Weights of a small GPT-style language model, trained from scratch on English Wikipedia.
Architecture: learned positions, no biases in attention or MLP, untied embeddings.
Each number is 500 + 50 x the weight over the matrix's rms, rounded and kept within 0 to 999. Layers, rows and columns count from 0. Numbers have three digits each.

# layer 2 MLP down (transposed), 3072x768, rms 0.0182, rows 1834-1906, columns 288-383
439514476511496538490521507529510512464572515414507451492502491423465395525573432552459564575491457515423495535534441445479488455495470514499465513478504603541488448497540440531441501479494518433523594576434567527496466494427522432491491429521470542504503405490527557466518500480554493470
501393678546576384493569404536312409528471464545603636402463601492528416467444511513435491428524496461567497548545619563506405521522499422393593329492507452504455538539516419540640471446491420443379427546455452546474578489574457540620523446410418574555516619559471437515458479376459419479
502481487532470504465417511495479531575474553464497463504434435528495440394532491606517485489459508519584477521648545493501516438487491503496559519478470402399431492487502462593424432458472393549550499463509493581558534465493540507490511571485478527549462517461446514534472527548522496478
491524522532507530486481426523502511500488493495497515488485481528526519513491507473497489534525508508500500520519479501495467487508487481461454513505499481503497482505429513524532505479527533481483523466503509504481530495496503450479522469463487470511504525518506505481493521510546505490
487492517510529478554464541480437504461609403473581506523524464432510468630512437490525495499388655480549487604517505505371472560509411522460493408444544509479503478541476554353515463478553451522549452587381488570487529559563580494614538456478414553599512520492644424480373482506522451390
440474574512519567568544499437513515381561455397472513487485523483529410495531475537539665466481467384462538433587364551402437516439467494597457530549508524387520452433538483478453371401375545523377462347518403484512431523419466435477459577490432606518474521573544588456543516493510448578
605544466565437565523517380475617436464588516496567463573493496475524640617483503412484541511503565486437465547534474447393457530420446517530389569604619510540421491614490531505450489565400604428403449523364376525498546407360469467395414427465491388517537413549458485416456601551480549426
434507572467540507584508567462530411566473488491477461306412504417601483361550437546487577471510425639671573474562462393528528478547497557558524433436471491578451391554476465530599337517591566510525526603498617614465511557363574468447493487546432469541538491510387561463511536446517500551
438425398458437442482586310464603462427528525556573500596503478410623587435502360451550523561466503437488502507489527503627497577558416581483538550592534412460463494429584554466469542473447378414478486403460478443484387504464591643450362599571495422575466580648522497589542568541454519547
536489541541530509502556479396569501473521489502530519389517478516515412575520458549502465487492480494504540461459495562540466491466455559513482378502490553482485478385571557499490502488552443490430550498486551567517458492561566470524409537438461512483497530459463587527466487494477496497
469465478471509498467494489480504433534516464510448472456526480532533542493513477498463438527513525509495450469521545533504526503524538511496489456528496488468501536432512509482518532468441474511563528492464485476507465481526494565508531477474501459462516452513486512501536479491459499490
554511625493526481549461510596415608473625502553569523485558486574529499568555462393465569543497534448420521480540502433409514501499565447570497408521441470441513486441439489512492507580412468513427522661485567362404510417502429491579416549446586473430584456563521474448425513537397574440
539521541400410518483529386494433503498550448399518597504466534420492524544542585583423493527407532495528505497486445431593442499535477422487359391477520494447515669399473416513455427397468510558493493521535416524535497557427447433628517381518366562606505520498662581554509458476531459501
514524502503509542544489445511473491481533520500521498499504454482537490533509483543482525507490534489508491548513524481514490523505492497534482483424491504511481496476466526472523493507502512477514505522493489494481529548516514451538496515483474462533536490470507486503537505503523492486
508496503499513468507580496520486441496419498501477540480551501458505462516501513481443526443449469515491468525503483462552537510455401474481516512546557529574477439504427494534477577534507493440513508505430520534433489526508457488479496462454440469497558506536441533503498530432504443550
550404546533586442564512475571671557517563498531558516578482544539477466473389490471450444503556515604421471433531561531583442396566404558421463527458518615421525589487413505567537515517625440494535427453446409625501531464568579419433483471507609420489467593517417494572499527389493513418
507497512531481536508503510517484461506502433509498493493490507504519528480512499516509510515502491490534505536476526480500511523523456444492463508517519493495507480512512508471440487507508548487503474507532493487485515490470521482533508427502523488520488448472509516471498468515488475498
536529519459505484537489610469498454561540577537518500493491522468577425477501489566470549472494493447447474449475585466477435415486524421522508545518506473501506411514488452473465485457500463431516491568493501447428532508484552405552595461503473453582477540485529500527542470483455483467
500483501488529395482554515518487529478479532494520450442516548520503465489502520513496503562493481508514546520463551554506471463546498506503481497500444558451552465569498450550475518475554534460533438504511529527479524523484506494528424517467572494490496444476519497523486520530458518502
508518496536526531518514487490521491487509492463510508505492505485492505493490522509518482520494526494530474506519490472517499473526508504544487514511498511499492483493475482507519518491460500492498492510470511513509541485527501481530503477492509456520504465502472498488504503517517519501
448475454596444466517481522488599501523521488570540394586480503502511466498500547467543543473503532587461467510494466452421470475551497518525561539546467457501512482519525481512527560524448501547514535484475487425467449504496570497449461495538482487545432478488530467518521562507548496521
518493510495438479499535516490524501526483538494484514517466475506512510480483500499485490499501477508524491484476496471504512471479469507466493475518499461488496503510497514493518500473485536488474518475480504492499547498514502477471513526514488499462501492514493485502495538500493486523
485528519470466559551528493401504510458464523526521503487469436496575480505482449499483533512554519415487416482523563523537545474482466523585460493544507497527488503553541480475479551498543527526450552439513508513493507496520465485499493487475504447459483476533557420492498464491514547491
430545338519604669402538454483495555478418502531477464523519585478551653588584523521451535599508503432442498481478485425491492490502459500491493494475523488385474570497493493428477558426474474445529566563439538611519384578352453466555370503453497530552485657531562434497639428473575649380
476476440599497503575544446545585383536500492553519614473492557693476464505501408621556479517434534582514474440485471569460385484463490313446607526467524479567495461651451503506536450482544570493528519371450536480533609454515551553435482385496410514595463470649397430445473503494367536606
453560491554440490513400484505413434459470459460610539571454457520522551390586418676499427576505459470437459572581457537646457560482465529523530454524458468533439419391501444485346510446481522454439587598450558537495533554529513430498479410495384510594513527464482569532534455420535429512
460467588404558580532451447430535396482565433464526570492445540403479495579539524522610360447558483491510564551496508520582525552601460536499481504531487426530497494477598518365380490447615541602499392524493603517489465473560484424480553597407524503610463589465468495495434444527482510565
532478541446514483492488459519515501532503491474511505493497475545525509516538472515480513554470531452530508567531486464454506461524465458479485554472530504521510436540507516498432533475499455478499513503535496525467586511439497565505491498519471555504490446538486560500490488531542523512
475621451463444536545510474372640333448494515474545632497428442466520445555544404603589567531554502541445391589483365550531561391516493544493433508523495579547483519416554418527471543488391569407470584515488504536541541516513547441576549557442407458425457638579417552546511481480508516504
485398447491499507491512462533488547514527540468439506464508507478532462529573516578530545527420563498491500569524490517523487425587547487524443462454532502506517527479479496468509530466519476487598497461420511566492505465525456502541510508553492466442503464494536465539487476519514510451
581435563492573587613493571468520498494567525538501505484438536503427495544595402541531536605550362549465575556517466477342496426534447500457471491486626635617494385528513530477471413524548496465460453516424600563469537537455507570495505515548486547645468480475471615508435553458489469436
488458468506497489487490522462572521519463491494480546488513476449512484435455499551500495534499520508560460551584468505512554487558516510569445531473486477506467563517523475527494565517419434510529476494494527516557487501494516503527477557460519549572444495499484552516479550529428429495
565456533444483464496619550443452542495564407521498496575513509595516488531497437402539551513545511596421561478487543398484476541488481623616454491580394473521496555486489422482454465584560572546487526601533577413563562426510563450395487582445578484436548563482440492468550436474633558510
549533640538638567525324598446607603519461494495519486502525583577674443444383412508511444520566561671379429382545564496374489616433384418425510536675410546408476498463421543528676401565507438504442422554388513406525593470461542317511478555394397480431519373573585581296364543392519593508
518501511433471520511515473462490470493499466501463518517515503481507491501488466471479494512457495518504471516508451488505483502486526456478531453488490457521491495526519504516511471497493512469506541487509484434509491555497484514546512486491474535479507510512482493483512515505513492545
445608595437557550492504514535491453374382505482528561497590571555580558522480295586423568536455581550413527498465525497566564451531584533523445503564489513549499384588493440512474572543574530492519500560455537537482571552461492390616520571613396490472500563576616517484548418297566563427
486504528487528540514495537504521483483504522487500476510488459463534512503485497484577442469509526485447497485508474458509479467501509484472476485436455527507513503481525492449505554472482500426490478436497506480464557558571509480456458501480464460493487428553490519508506461512495522498
482475514503473511474442513468507465506493510456504531467456452511496489473494473512541480504530514491487519521480450499502495506530469501456484417499535484477507481479514488489482508477517487477520516500504494525508484495474481443511486512471501446498497526491471483475524443474512510492
499441626458471502458490499467606471552444450503613586469465530565520585572512467549475565529546569462433510565456452454519444529353477471537382495429470476545491474526408474521455552439509462411507405443348511499399491594526441461541456476473511559456481515534546534428482469582495571595
460581584450495427439621580550596374457483576500499584557592597520546634575535448592551499548576594362455551551543566554558527531494550523464535423542446518494501541588533534482558429473581474561505485452429562478547465542467523573462429567450492509509466451502402530582511484532379463591
443473396620646442577498498577458465539586524464532468506528548444423412497439412561562508539429452563615600577465538546553460441525440415348575538508530527478425441500460573587586498572592562584530629413543490617465453527419394518401430602484478463519588384555498470439473486555488605447
362501526484437352539587626569427542503741540461528475478440369540481477612629349436599577533465349257431509575478382457491594417576466663542439469343613596433463414512491392353498512523445393367552590363544496499432623492566444631431547561470521659522455584547573531475480412652499593429
503508498516529506486523440506494511509567512453510456443490513506518480509508507524452501449466507530571517497511499499499469499485520505550462477484491517462482495488484542472528545471498477473476441486498483552519539484484516497584508548531489512530489479502491514501505493472442443531
395515403470592437465574547398584462433615507544481505597509380450598454470445497534619460516540491517508504498516477426624548358504425478495415539451520496570556442541456542496571446507482392456560418515485536430591448522497466395573520573478459547514450573494553568537537623504432588488
506558445527450531556534437499599506336519488407518505441434449467455526476542562551424501567405547485510495486447421534599522698581482577494443431509584617536569481616495478481500538438394506497435419508478527497423534493447479428496462420489469501538487430574478529598512487457492461481
505511490545497513516511466483510513485513493488482518509474493498457451496525532509477492489491478469485490478477470507513501512515497571493503481493535514504502515491490499489495511480466493513467458502483528515492491481463505459493476492513482485485520453506464502533512499456503495511
429505596591576608370500436585483448556544414478507471465508612440470443546427376498616557476449427484481507485448534501507486442385487464540432435442565431501486607499444526484454508503425486507537389414451376532430509541453513589566449366550495483571478522582408565521496487458396575488
511372551679504421533543478455499496546505566540485429526492471514350484535557548491502544514483542609547535477542535564510483410446476602431540441516345509521477451483491500587588507432446581469407440479524473529594529455498594459487546540519487467449521526516424448502537480417423580410
424391611503328606536468470489566566526483527425493557476459484442571526540490464514573587507390397412474403486442537455482494438435510535507536500478605464539486571575472348441388348586452571587345500576532467479416480550486591426517496563386518532434475531425437681428478514450680613642
437384355493479593540464444434462549369599495537471567416483489371578678488571404474453525616537478431485523496481572501489526530511451501530587484528504533474465524462429329623523528544416352445607398483527551423505539482496402567493482511427519440465520500590482461480443474528484401553
486501457485446489424500464538549556447472480528484469474459510489454610447538504468517482533466554476506541490508392524490501468620441456538505540500548475423539482421602513452534454470600459418528517586402487464563525489498521587531419434599440523446518397570511485549520431626597478510
521522524486478506474509448483489448441513504471524547482474496487543516488475498512458526519523525507498529492478516474454477513512466498494423499447458514537513532498506517538458480473512558480465503531531545498490533478504495480488521472477465527571457515517550515500520470527484519488
428408456548458409578540447547463595449572511598536524578460586489519572472418578472440458534573520446464512440494441492477391491596561472449353515433417569378515442512532562375607435437498536397484314542393536459510563471452436506470491515539433540545531544677501557610522493571593392483
468502481578402448521550431558459468489550510516588482476514409401534472568520454540521561602426560511552497468484438450478476513545603581500470481483403580501540496497504570473492442554458444496480476615503496520390477458525540517452615477588506420525470444391517519531524528571440409484
449501478506534511481526490486531461496564508523469523532459539498503453494484523505478505484519513458510493517486523501491453513516507502501477494502485527507492423483507456508523474512494511495498463505481512474521519513480513499503498522510478490510479471526527521511520512472538509504
506680429497580536546544579604428534545420497480530601509620397581539490410479562435461667586574528528471649491413465397441497554496576533459490444460591435432587319449466610515457450493517618367453523481394457649615615543456517492550368542392520570508489483517625591566563593479557547419
461477487497396481524536340534449562476660567476531531571499501474440496514507554489558579523482501445454542478442546573547507588597554606479536448561543478541460482367462415496497506526363396468402454527547446543541356571447511558491467551503585472596458577513566490594483542498489499461
492504512485510509525491506481500487502441475503545468444487518467511523510519479504493483524502557522482494516545490480512510489472504470508479519486504517511509446474465522505489483479540505474484513503476508482480499498579484498550569502528452439546530526443500510522526512484457506526
481462535504489506510532517535494516493512505551483461504471510496502496524482493505499565526555470475508508507475504467492499474515561489510483478479516503488525538452525499446470494521495523499448478524525523480512527448517411477534463510476523576434507530465501496510542483561518514452
487453472517523471514506422456515472552552460503502527542502517502499555503416473500494501518510491490557490521554448486495451550508444518510446462514486483520472490496519537538501536510517478524492500505451530480528510509448491455512487518467493532551527522454508435578492524484499552518
501498443477497537517470426493488516512474487495508530505447547530484529486437477515475512485499507508496507499511524476498510551519487512532483487465493511512500529489489528479473480465537500471475512501563514505482539522543489508565490506495463514516515525490544542456512510505489473516
467487472483446462518524537531520601497470487479459420515500453493515462534495558496446480534451492488473536523511489423523501471449503467510489580465523506482435539515528484499500491513468512503488489420498515579502502526519515482488463530485465568568546481474472477491515500473540495472
497488556451449445464468557429524522507439444416514471497524487541500507515526520416495486497525564480485475484515513408508449537485510493508429535494487515484470451502574546516499512445505471534509544505495502498532567514448541514473438478514475495500548524474505512583507516439486468490
434456494549458592541560479374482304480577410516483538448467474446447389388502604517482482577505508470555448578510534541506503511558423454592497512547496484627542433405529412547497576600414561564627519505470518534405475399505453463534632623529429559494535536556517482466430561364495525405
473469486647532477477456438488503517562450570415451488560531443497502467469519434574481545550453482581498503510568519532451405511473468521487558402527523498502498503574339644457577524568530547528483493408473507549563564408527531550572509600494517528534436498506517536462485463412518481450
509499551504462484495419492433538555510566517545487568487489413606428378468472535561408478501524485423462488476541439435596571520450512576502512449561408486489481544393530511523467491441461500523483538569576595448444468568547522442516446501475448574516473487450344503523525481488533550557
335470422566488418486579566499488323542426523557412551454516511618516402548517482372433353451460550675433548328419571611524313427519540400431517564554549585528495410465444607628498514463483581569596458483635415494439532581481535527312494453494407459549482361476536457558513491266381614576
509551432518506538573496467509517483476608467424500525564479554438494467552523611379633598575422532567553478538460368483507484372600499481512622408429416528483486498389356430493484602521546559422467523500406568588560452490462371651510547436490584499651493478547416600662428590593415355366
494485508493517469513485454490519540526526533499471481507507491509555513483542493502508526485539462553460517488469516498537568506520499492476497512497546473503522503453509511501476544503529487517487538513523532451511478543489529530459499534524507444415498536547483530543465527484500507489
508515520469469499521446498495505516479491523474492504520516506523485484498514525481507515546501495472514464529511483503527551516473500456489496501518516507489511505500509510513484481500562496528458499508535502486477511527484493485501527524487501487488494531501491524506497520477481537504
507408494513597496500521483513531545494363423503495527381472502498487492514496565545441521489497495487523503489571475516359549426484405475541554621431510534534569372560480525488456539345439469419458540519461550459532521495567514565569582410442557458542413500503496498490545524556516537522
496452521523474551503550466500496479512534438438495521519491511482485512530512478485493498522433508495488468519499477514408527467522495499514513544471503507513513496511535539486491510544492508518464473517483502460481458514523526478499451519519468494509512488485501525500506498466465501508
452496472485495420493390532573510433523461513501493572573495491402498435495480504523540449415488541473401464489451473471610575486556484493524444606547467540572490564479440488568497563520376592525524418467620492576442513517470438367493527457504468465515440537510451445540496515462589506512
# layer 2 MLP up, 3072x768, rms 0.0263, rows 1835-1906, columns 288-383
495564560559518440493447555513478527464496537631518454483483620454482515423458529562477510466602578399453516394536507528473433460505402605348658531382536443532494463520454695383612477529537462427471444534585459437518525494369453488508460432545467456413522536488542499528538561503433563582
560499574508470431513560527432540477453571484534538438447518564475502510500486446493557516568514542553420530451423503573482539528461417509514421470480476580476596537478464533499439423455518492393432516539535528500484494538542487439520509399517505557448447443476519527525639523541599516441
554432520423490485504476507471538497563481556531536491471589594521518536495496483433513522471502502460523522474470483510410455518533529518490493510490516462461519612575535550584478470487550450499483467509504480502529491429505513524509479443501489553471537531456492503492478420555459469509
491559490418471572477462553568549486472520524549409550483430487467485504371486566563469545386480398499498531415400565476538532513516567494498502467551401502558520617512486557543475517400510486532501536424381465468494548535577619477481559390593518491493409444450486496527602445487531509634
564562429402653488460441443453506561429487535451475534536483563453382529528506475509484472535441565514509521552430442456451546494483492533512526473528494386530496465566518531547442546466483566570573579565505546558561562600463578520495551428461456488365541498421540477548415504477494581514
548518398436488530470509475449497413523487589422578436446438573450537463474559439512596584543401494462492483457512504467491481497496574568405434507549632492388583485533465454486529468521572423454397545460458491487496534513456351517450502504488486599433477530536578583431479389478492430503
447449515529448535415576414475436604494482479434506500634565389542460493602450523490551524434470555377400408486415560485522481520503678445476522545500546505341507523496517544518381509469464527429472485447440452464493466423543394522500574516617600556447455495507574458477502413523505486463
578367536501635354528472570552441488589417512426482548385507445504526510550421558507472533579563572664522441524492409522388539554596501573368463563450533413472517616533436615503522511536553471598462534594558448540461521566489385603546409436551431580563436499563493499447505560571455557587
531456533526473493486499514493444555538470459535546426449566475520477471487407402458552502512397512487513436597489547484445536514476431490489472472587480496469533477549476497458475468448599456619397532446543530445495597543513393524488445542487520621502525514454448556518524458485526523523
521472471456561481503470498549467542563440510487531503449509438514402423509435451485564536539526511510564508467471557539456486487538461439546519473568506471471554462500440479519478425529534514482457513498532488508511509466514554526528504444508505530522506578491500546497532475539525467492
480599519501534471518509462516445524443524600414469488350411542465431458441503509494477449560470469605597636531463575463493513518432578516521534461611445524371590569317416552460393412406630369535380589468546524504495629385530446520602552440423399522532428519569589521417570548399533572525
540597486449468509506550644527485479660447485557499583485586582610518564493540410426536557544571468510437393464427457457470490472452677531454555474477555507494501525533505516553468550501524473497546469482439481491552525512581436536489492516562498485465531557510644506430481494595497508602
472529466510502533463489489516492483457485513505493465490424530561528450410465516534510576491464498446509446486471466483501470575567480506460483460563440519505525488463575410546498421440458472530439551487491495564466473526573458500569513553533544454504502475411413509482502489531566488458
489519437533491482499484562572403493500500481486560489488384508600458594488493533425543497501509483508512587454477539528499489572498461417435568443456474488487484522507441462566478490440485512508432510395521554469488576512509523492514507484539555527414446584457578453544488475540517454563
684523492529584601499546562492363481537405507606581510487506504480499456486551494451518484602538571579455448589401497542426540434528535338424539454520508515440602489484439400537371419465603500586452509571485510609447497474596463413575569585533518528455506464545524547583482381517536473455
540526468430510409480477542457493484571503520470471552382547511521499519536448487495463540474506484510503476493426519483449499553489560462465455511507486552435559536476498529525443475467502503419468476515486487487512517498527472546523499505470501486485454523514532585506549513537483529462
512448486533523459474504500465405511604503487521453534499477548471509509479518559447504456577503542534579514503425537425529495482513478488504453536486567506479555440423554542510497554505487570494434462466459522502468537487484489518451437490551532513545542524555547533420481458518506566503
513539489476487462510499466480512519568507517594501491536549548498515502426481457513486493484403447494537458555475510541477470606463482408498498444532557518479439540426484500503518506522556518477500510490600432490513526452520520550495549456519571501391515476550480461540493485514493459513
476515427534500484539449493498467521527471502515566511439468495503494485484529523519499571505538444495471526493443512472473498543521546457502467517534521502502500483476491540543476431491587460488457471477465434611550464478510520487514489469523519518462488518484516526531539464496492514490
545550435492453582490507577443422529513442533481532522488461468541459491461478497513474572447463474491522550477492511523471455548459479475565494496437528524524557519477386530506484479476555430458360552456534486456490564549549467469514516513461524524465520515511471552489534484560462449550
534459479458546427535511485501503491500462462492504511459473524533496488468526477488495483437495431453585503472443481508461537532464511467482481485590473576420515541493523510525506484546537500570498491551493506499482516467505420498510431526508502488485560558487469495504519459516451534511
522463523505521460527498532479459439505518471476459540504480497536446485544457464445533466532502512475492489494483479503451418496472556452427563356481505545414523481488475551468450435508585507473481442425458454516482626482497520486467441483491477498495508485446501573425525516518467476494
545434598488433502460471517433496382485582527629461539448420464521579495540497531461534515521586460450492491491365443535468540535548493516516572533557601553476612509498540465467471414476538543483396515395471510523542587492587490495525537469440426574513489517432416523473650493513516520516
489571405455453507383378528531397533500481506441442471501502407468457566443430504546529526486448572550483558647485403570503501500478504480462482467435451455383562493536420437599385428449544433523511586489579510486546585452460546488503550419533585516396553436468496630579416422598528561552
539425484539495514528541496511559431531544497565414427374522413523456393482446615351421518500503538530562577571457600442472542443476491422445450580422565483486487398568468402488555547539514449513575395443485455470512534498537527562479497535484587529461478442529472473622537557515481634498
579546555561506543525492470405500480578409620482481514503470497481481474429469470434483497522446539402499526408463433457502566502507454470544455530556489510468550516505465529597597534493553473423475563442572469519452495545528548494508519438530485503542567533546491495419548397533501469438
538485446500474503526501546479457413483451424499539534502476549482492488484472486393561565531532475531566593505424486513474486540525541537544536473536509499445448465509513503495505498545502444547464507549527459497511457536524504507528500474487571553475480507430479525456525499529470486529
513509468513494556554626557523591443602461526571473470324508501465439465539410505479454497528543571614598553545515542505541409550462513457388450607470483570522522490544488624543524540424546561434540473512570486489546429522551522634454540526588533509621441568527423467433510543524399604618
454450542453536482490522504474491462537440547516455458545449484522427513477477565519516545432450494574545479437432489532462476568472506552454553478525456515410498538527479567474494465477527507470408528493517542477471581496522410523460562419596473552482473502468475496588533526599482494531
426506490581426521355440452407518515491428535467508315567604362476584548409547482490503570438421647644510489496487426537529506437509568529561554497427480519465493515446416388505467500426523495498583529457585528470576552491567561421458480456463567492400527576566443568563544466482466582479
486465489519501509500515529410537503434486520522508478491479547571498543493450461448545570564471476497500525469414437521437454595453476545465439459473443555459508525499473476548563513464518510462494528510520486487475582519538486513485471456518483603531479575470442525462539473565476424537
467574468524450549436549499481420487447514507462582517370556588516434431481453456392549476542438489511443523481406550496474515474462456475436505495545576549405496551412498507587411490437582386514493548561530583412541612476618478541514597387442487505543402581561555489419560609503580444545
584515497449661582494555424517447410488491495617518475420716413443393573459436494504593497567403554457523543458421529595392406531470576445459336509501350366491541543567352537485400627568545362508494580493532469574504540430546420469528510343462419469494489484566510521517589361620439525546
519514491537545462489548490473501504553536543511534539465467507521509544504485415460490558539505557516548542442501551513452520618528493523507475482549509490479571501547472522513449485470494492507498505515548469483496552466496503538489446555493555505451444547504517557467541435604437517527
567547492591510457483497427504478580503500530516497430440448464527334466555351432524516432510433525524582563489523494524538390518489619493562553443525517501440485502492556603530515457350586476545455557444470558471539492465595504559450490539399570565446553568474463514549518501498448452484
476474476487482474508458541474396498526472531541479499477490518591477513467483446503493563545475495487517452458438504443439581509518510518504539516566532454457501560471501530481521407470507498544480528522512494470498510533502478489510390462569484537552534613502476527577453492536528518511
490544497394484497481481516586456501534491509434547525459488495531464495469513479485538534434426473536526484489430535450398487583463485471454468480476475466488540496512507571568490491498496386476411483523518473602473566484537451494572492548488542534528480529543501558544508469525510460524
532536423482457496458500538320370478507473403455428521536573530506465573357433532504432526379519467543518576434484515570462478556535561439560434409577407493484548493412531542453491507427545480561440492526598445500530429508557485534493545549447607480544417500492476445551604574519573446478
597528472517445609470491414377341616468345512555463433554453628532538513488386471544494595427503471498475573438473428543515471657596537474427418445478420478384650527405563479467454543465542486627432449505553460460483650494500445499544489512416567537650457540419493524456554407587565324540
551463473453419488452476429478304508468594499579502540358420543552451511369475433408542486529475357583494565469387482460391494532572423452533529470635496529451549476315421542533443506492545481489397439439512513528433594555484517514586557549414628489580440463470427549441514423522541479404
474502341465593564380389457379592373466514473499431476567517380450596556520566441580545495413467502456518591477420464515502482524511390502541415460576518532469569594456427566489404478413517410427491528435597432476516501383458425624441437528506508466547473512565492607460578383547355471456
534517482418497449497486535465515523491478516523531521508508484545502517499468515439574595497496515480507529433415503520470521540498466489516527493515479552484519474454436500539492470496499522539505516419468500500546459531478487498450501461567509504425508536506519553516463509489475532491
522564547487543518524649541453371437451538458507443586549456448514500554515470360547440489564391472532493493542482462492522498603510480523474526558510460469525487548517517440499517585451530512573462602412475513530451468560583571572499572546542491480493425457506533472541559505510545539558
442525425494542551487419483460529483461411466425451532565473490479545544446584509451472503456578517517567402518521497514478489526542529445409446469542423588403654472516573467500481459541491425578522509510511464498462441463498447439519502411501474497509489488468494476498477476511470513595
568469421492505489517477536385512497527537530547537460566500471538510481533569487520517529427486423552533556421447481509431470469502533472491504416538453486444565520475509534480552429503515506561462517504483482511501505474507449523498445518501562532498461554511523608557535517540493559590
481553594485410417580498579425487395566452587511526415411464503529547445510454587492534474485480546504389495476458500378500507540604322431565544545576473595460663461451378490436635432474491592517387465426498503533467475535592539540548470494499540510590577536482435501427562418400480558465
517422471529441520469576505539543406589523507500547511459467447492512479472409515535440443467521523475525502474441468474502546475498439586540548424465445508450496539477505435563448566529512533416496495533525518507472541522514474480493450456525493548589496511460435491595526521503503510455
524516577499506349454540533496372419428515552618474532391422464571336591482446507318583562452436457405483451505473520461402397504475578611413514539458467648452517458467478485538471516522489417440617544499432360420488538423431475439566577475562554523479424570445510450548567512560430505525
525545510488535503449520542483484435531441476575468452600489518555358448459476566558501509412525537490527564491430550516482439549467476534458444518516483515527564489495506534518561438485547621593417601471534465553445495549546569490496557502557514478517502530468500485479480478549459701496
472507498515503405436526481498495443475460453484529490506357534544526474526455498453519574513577532480461488506399451445492441507509544468400432452510531512416598511521497562484458491452518491512590540579517448504440502534524483524533418554481507495561497450577531577496592532555471520541
484514436482514518494513544542421450468494552533536502477469517570492541498506501477526483476490462495522467450482517485454477507446426547447475465515530520455550507497428441471474424466548456456456531505475402481465444535538432462508460501494535546520483491512499511550467490491494528552
535492404553489550499505481469410437515546516479584449436529510522459536534446455409502516522375504622488463456370552512435400502442461443373473550367473340564638487477515618469476464536625584700477507526456485477489631455600433495525519397492515588496571500527580564454529417437440514400
558502540424412461498449540524471511483432510506530504568466418446459580496439561535510514397484470491506546452517490443486530529537474467554506501488597451520476575477506526476418499504540440523431491428465552515469494535460526506572474537507501556517430520502456510375565490455464518519
549452490478466466410441490498463499566513475532491505452426485514485511508437476446494516458505440470450499466437497415392500554541483484470517476522532486504514537510529546492526511511479489434531550455465524545455494482494442519527426512484514504501510498479515504502470464513493494481
504444430579547416461425394561576514514482574534498594411491491524343586412632469431539544611442524472539334487499429495449475557472632427436488482552455464479504542379507483628622399528533526458570519503580419522500569422580535434529430496562440549521556454455364488479456453547368539449
535438505484520484530498528518490554559458544431567394405533446557526504569560491489524476449635577384565562458478493597408456521463459425453526400433479445429564550507447522560496506442485441620486621552459371627530499510482471451610528454367467520574510512554595483396483590508376459535
467507539450551462413499504521486504495495487571526530547504516521439553402526515482503555507454472500550502483447525477485509524510549528540525419547399489482523504535494414495466463437459455498448515513512448565479463514514407469468511525531491553415483494483542529566513485506511501562
425513467457482455499510541441483509479474461467496482479494496507482534489530517473556561481421445506493536542470449458473486507482413510481489459448513486423527498499468508526469496489580489465527482488466545499500538467479509547479440487557541528510475551476515538484527472527470506526
560496439426543539455545531517512521495493474475472518430473524551418477503463482511515540472436517433485547528405557512488495534519469516477473478436506532489544449452465503472547425472569463487500546498464500513511496481507495484524448480543481456545480485483512536465569445476478457534
485437480451518550432523537508521500513511484521543451495535489490541551508520469504477487483471447562485504482432540489411461503563545544529495509509483461472508476477507512541509509480518514417502513547497458514492468539498531560503484516512488568553482521499448541468565519524452467517
484537472508514479509505528569493536454536515491511566426464476499512493459454465497512542484464433501547457453454535435488504591536465463505497420496504508451525473484462494517506517518485509505475527463492496503544551505518422509542448499502529534511494526505477558508505442499511541563
498501507483570552520419550525420435535453583478539510469477462549491514423513494386551640434495476521468569514399524433457515582563451474451547510506439515436579522437499494528508471455511482513435483494510534591489499460555512504515535546490529531481510525502532505430533515488499468506
485471470497437443473439532407442453464569513510430434466408483610451503562439472458495473403515358509480551451404536513479588536587472537545582495544514510496506486481621456510454426510580516418462497446443557424514509538541574502513507481590449508444521529553616421433544537542470538454
363400433398484395587470533437545473438587400537541453496426540470492458518523461515432556489377428496444561485390484592438431510525510506517465403572513501447578579453590568483452524496449520509474477469443414454486518507544470497593475468519476565439509524563444471590511433516506437633
435449498543547440456479496471461547594587540480570494460484542465549500476401525450588529464469486468527448488439468472437493526516564531506501558419532557541493498523477465490545566514558411418522457394558485539483458443472522551461448484431543489509487577449471542506532505544371504471
533438563552507590519488540547641564490480587523477571377418494558582359445470454542532453609454397553409408472525590475535499559512428515445514501458484484556521460545425431478501544424616453537384391479467571609481533661444462456393384527444497555612610504498511503518584610510509577520
447580444399485493506491433473595513473491599568513500563471570428624453432420548570493523366549482482607580531423488506411414661519524538525428494335448516526522456540480627509463542527487546615404424512545437478485508495482494462466428521497443539486533500512530518472533554422506523525
547472514505478458491477522540478505455464509547558522470444535510441485452457382462500489481498481499496466459444522479492517485505501390514492417498535480510558563497493542533461456452518510506424457445520449530529539471572446554515491494488487589477475565554601498468541511515497524471
541440452514528410488586571476527528521440488557553483467521515531494542430464465465571523474482556516528478476501518503451490585531518538523474436481523531442544479523501484507538508482470500517495458483501502524500535530545482542495418509487516558532490555493476588464483534528535477506
487415367550462526518509491522580419466554431550556638506509551475447510481566475530427471505483446369498454512457550491574485534454574549422530520533599568477504525471446498497558457442506539521547429516484439505437535502540491472431457545546551500415505567442437466494526498534441575455
513492532498538405532487532508467487494448547518528451379461508515445442529494479509510581511524537468467494470421500508495459562470509493474533527506527539516516432486468545523542488507584517493461575475514441505522531551492528588495532531518537523443501556446441494525493507575461486542
494548478508439479453510548566446583559467582592508521457508461489591542537500455464432482388484475401432501520493512408525512581479465477458461450579434543483559471579584588440587497467441492484417510482476525518464569535551517489499525477532421513583543514416496540417596465497530610620